config.yaml
n_head: 2
n_kv_head: 2
head_dim: 32
d_mlp: 128
vocab_size: 13247
positions: "rope"
qk_norm: false
init_std_up: 0.0579
optimizer: "muon_variant"
weight_decay: 0.0
train_tokens: 148600000
Each number is 128 + 32 x the weight over its row's rms, rounded and kept within 0 to 255. Layers, rows and columns count from 0. The size above them is the row's rms in percent of the matrix's.

# layer 3 attention query, 64x64, rms 0.176, rows 0-63, columns 32-63
size [ 69  84  91 102  99  95  96 106  83  91 108 102 105  89 100 109 112  95  80  94  95 102 107 101  98 110  89  95 102  92  86  87 105  86  98  89  93  90  99 109 105 129 130 125 106 104 108 104  91  91  91 104 118 102  94 101 102  80 113 114 100 107  94 104]
[[137 128 115 100 128 145 193 112 195  98 125 125  75 184  82 101 111 149 128 133 162 108 109 172 140 117 170 142 149 139 125 115]
 [170 110 129 103 106 122 112 139 186  82 162 122 161 128  87 128 130 165 122 166 157 141 140 138 111 134  50 178 157 152 144 201]
 [175 155 134 129 109 146 121 118 132 138  98 113  80 108 154 163 126 170 120 133 171 136 104 159  97  96 129 144 159 183 158 185]
 [144 157 132 168 145 153 181 120 156 126 142 135 152 132  87 110 102 126  51  95  88 180 157 132 166 157 139 113 131  80 121 120]
 [197 133 126 137  89 112 184  84 168 129 111  95 103 154 123 163 198 100 132 162 104 122 137 179 185 145 138 111  98 160 136 172]
 [178 111 101 209 161  80 117 100  76 132 120 130 138 136 130 145 149 102 156 145 134 117 134 198 134 150 118 115 126 113 123  92]
 [170 100 101  95 165 115  85 115 146 155 134 134 102 138 126 114 160  94 119 114  93 147 115 139 192  83 105 153  96  99 100 122]
 [129  97 169 143 208  81 144 128 154 126 147 156 133 120 175 114  67 128  42 130 161 108  67 163 146 104 137 186 118 120 126  74]
 [147 176  82  55  82 134  94 139 148 130 131 121 142 131 120 163 108 160  64 137 155 163 106 136 142  82 106 163 146 158 105 135]
 [185 166 110 178 173 145 100 130 134  74 119 119 169 108 127 145 129 134  82 143 174 171 131  58 193 104 152 120  99 132 181 141]
 [111 122  93 150 170  98  87 123 106  71 147 138 180 125 102 116 116 117  59 109  96 142 131 106 167 151 166 144  92 135 142 140]
 [ 96  86 124 163  79 167 102 119 136  55 122 128 167 119 155 159 158 162 146 109 179  97 141 157 143 112 126 121 184 169  90 143]
 [123 160 168 172 143 104  90 117  97 182 114 154 140 118 140  84 129 124 146 126 156 105 107  65  93 125 133 108 135  59 115 147]
 [ 82  52 175 164 109  95  89 128 234 133  84 127  98 109 181 111 141 115 166  97 138 104 123 148 119 143 123  98 160 127 133 155]
 [137  99 118 114 102 149 113 140 101 105 153 149 187 104 167 127 143 146 188 121 139 206 132  83 115  79 201 146 190  77  62 159]
 [164  99 148 131 161 118 188  95 110 173 194 110 134 130 171 106  72 172 148  52  59 124 116 152  99 149 159 113 132 116 118  97]
 [150 143 116 198 178 159 110 113 100 122 109 124 174 129 169 113 142 152 150 154 117 222 193 124 113 115 196 150 157  90  77  85]
 [188 140 108 150 142 169 108  89 143 119 125 115 130 134 149 168 138 141  95 207 172 112 167 119  87  83 129 141 190 173  89 145]
 [149 124 116 206 161 117  75 130 107 141 147  87 149 167 133 155 172 117 193 125 152 168 139 160  96 171 187 142 150  91  97 102]
 [137 181 181 136 102  71  95 111 126 156 154  95 137 113  94 155 114 157  95 192 118  45  76 176 155 130 146 141 122 142 163 137]
 [196 191 117 154  94 160 148 122 152 115  98 138 138 143  89 169 187 114 107 138 134 125 151 180 155  97  78 115 120 151 105 115]
 [122  86  99 153  87 151 183 115 174 122  96 152 124  77 139  79 126  97  86 113 116 108 107 179  71  79 179 143 151 186 165 133]
 [101 136 178 116  98  95 110 137 105 145 122 135 138 112 103 141 141 132 130 153 115 136 118 165 112 197 138  91  99  99 180 147]
 [104 144 124 118 108 124 142  78  86 136 124 106 155 124 132 108 133 132 206 145  94 138 125 130 176 141 131 141 126 132 135 103]
 [124 100  99 145 182 127  70 108 141 126 105 117 112 117 180  67 150 123  53 189 103 124 117 164 119 141 200 161 125 143 160 118]
 [151 120 137 126  98 119  74 187  73 106 120 147 158  73 110 100 100 148 150  85 143  87  60 126 110 116 134 155 106  71 115 135]
 [138 126 150 108 117 172 141 135 104 125 115 134 151  94 111 127 142 169  79 199 237 151 124 117 105  74 125  78  85 115 150 184]
 [157 106 123 103  63 110 157 153 149  94 150 142 128 121 130 129 143 155 131 157 146 191 103 126 165 113  76 171 149 113 222 162]
 [157  56 119  85  89 150  67 159  93 144 109 118 164 108 100 112 100 160 182 159 157 121 131  70  81 117 120 135 122 172 182 182]
 [ 99 168  91 124 126  88 128 136 127  93 167 108 134 155 109 143 100 158 152 129 126 118 167 152 141 210 178  89 116 111  82  89]
 [109 114 128  85 136 138 115 166 172 110 156 138 122  82 103  78  82  70 130 107 105 131 127 125 114 163 112 133  93 105 158 157]
 [128 122 103  98 107 122 124 113 147  95 169 126 146 149 167 175 170 173 148 127 166 142  99 129  75 154 126  90 114 187 144 157]
 [ 96 103 129 117 130 115 173 163 137 169 125 161 143 149  97  47 139 165 144  61  90  97  74  73 136 149  79 139 143  81 142 121]
 [102 136 139 139 148  89 145 151 133 128 146 132 133 129 113 156  70 158 127  56  78 143  93  56 116 176  48 153  98 153 136 124]
 [109 160 152 159 159 142 134 117 130 130 132 161 136  99 120 199 112 140  99  79 109  85 152 112  65 118  76 137 154 135  95 149]
 [134  72 128 133 125 128  52 148  97 143 113 106 180 115  86 135 138  86 167 131 100  88 137 178  70  99  86  66 152 149 147 170]
 [ 68 112 104 138 151 135 141 106 173  69 165 115 127 139  94  64 110  85 130 101 180 121 132  82 108 139 146 137 134 141  84 128]
 [110  78 139 120 109 134  97 122 166  72 179 162 160 120 141 127 155 174 173  91 194 154 131 133  59 129 171 146 183 181 147 119]
 [112 108 163 173 151 108 106 157  82 124 113 146 165  86 148  87  88 165  66  98 144  44  91  96 156  93 109 146 190 114 153 176]
 [126 178  78 141 121 142 126 183 164 151 145 106 116 129  57 142 124  76 171 164 156 125 183 127 144 137 168 134 106 153 126 131]
 [ 70 123 225 177 135 139 165 119 153 139 147 112 108 112 141 113 102 184 107 125 133 136 149  91  96 147 129  83 128 112  97 134]
 [163 127 113  92  79 152 136  75 151 143 128 129  94 103 156 137 166  86 172 172 143 182 176 156  88  90 181  60 157 129 124 123]
 [145 119 107  88  96 126 152 166 199 110 121 130 127 147 107 126 113  91  93  51 125  76 136 133 159 103  69 196 126 185 172 152]
 [145 157 120 121 110 150  99 106 163 142 116 101 106 157 131 151 130  87 104 167 160 146 160 163 138  61 228 146 106 117 166 142]
 [ 79 130 118 100  64 119 120 137 168 103 141 125  86 151  75 150  89  48  62  72  69 140 138 150 184  89  95  68 106 124 137 170]
 [156 118 160 109  79 142 140 142  93 138 191 139  76 106  81 115 132 140 171 119 155 191 122 141 144 144 118 111 207 125  96 132]
 [123 150 123  89 146 107 138  90 157 163 164 167 136 120  72 112  89 153 154 148 134  96 151 108 110 106 200 102 194  81  89 133]
 [151 201  77 127 144 144 130 117 117  94 195  70 135 135  78 167 150 153 100 145 102 165  64 124 145 146 157 115 132  71 132 184]
 [ 76 115 135 162 136 101 195 151 136 109 151 182 139 135 110  84 119 172 151  93 101 105  95  79 141 179 108 137 185 100 156 136]
 [147 131  69  67 102 132 138 157 153 137 131 116 158 105 194  64  81 203 132  95 144  98 120 133 162 103 119 156 110 149 120  57]
 [120 125 165 158 189  57 167  83 101  42 149 115 104 146 108 129 157 137 140 195  99 164  98 127 117 173  88 156 124 106 117 128]
 [217 153 134 104  97 144  77 108 139 190 145 127 116 104 136 136 147 117 105 170 156  87 138 169  89  54 196 101 143 112 100 158]
 [156 151 151 159 135 116 117 140  92 150 187 132 207  82 105 128 137 115 143 132 122 165 149 209 163 194  62 144 143 137 140 123]
 [170 160 125  88 162 145  95 122  57  82 163  94 138  81 113 127 124 124 129 195 183 116 162 122 121 112 121 109 157 141 125 144]
 [165 101  51 173 159 115 111 125 160 164  82 127 153 149 114 175 108  77  80 105 102 156 150 184 145 114 152 149 174 159  87 101]
 [121 129 107 105 124 132 113 146 137  58 206 126 200 131 206 147 114 163 128 167 132 154 164 175 120  94 162 128 116 129 144 130]
 [192 157 135 120 124 113  95 169  92  90  83  79 129 167  98 197 120  79 104 179 143 126 156 143 198  67 137  95  48 132 125 155]
 [176 159 126 142  64 181  94 159 127 110 104 153 144 116 165 157 129 121 127 128 159 115 135 185  80 116 131 142  93 188 131  81]
 [ 98 109  77 127 158 112 106 116 110 124 143 164 163 128 148 184 105  63  85 129 147 104 151 153 126 166 123 136 148 169  85 134]
 [155  42 141 190 139 135 161 110 131 169 115 125 113  87 146 108 156 129 162 135  74 103 129  76 151 168 151 120 175 143 123 118]
 [165  86  65 100 152 146  91 127 104 171 111 107 151 131 105 114 152 114  58 105 110 107 112 123 117 150 128 126 156 115 167 120]
 [ 66  94  90 158 111 123 125 147 108 139 143 142 142 128 159 104 101 120 139 146 116 118 116  94 194  90 115 220 124 132 131 194]
 [120  82 157 112 122 135  91  81 149 121 121  69 110 118 127 157 138 118 143  79 163 125 114 174 164 120 141 152 119 105 147  85]
 [162 112 162 128 119 168  89 111 138 134 107  26 143 124 112 134 122 128 170 141 151  96 168 107 144 132 143 118 155 190 104 154]]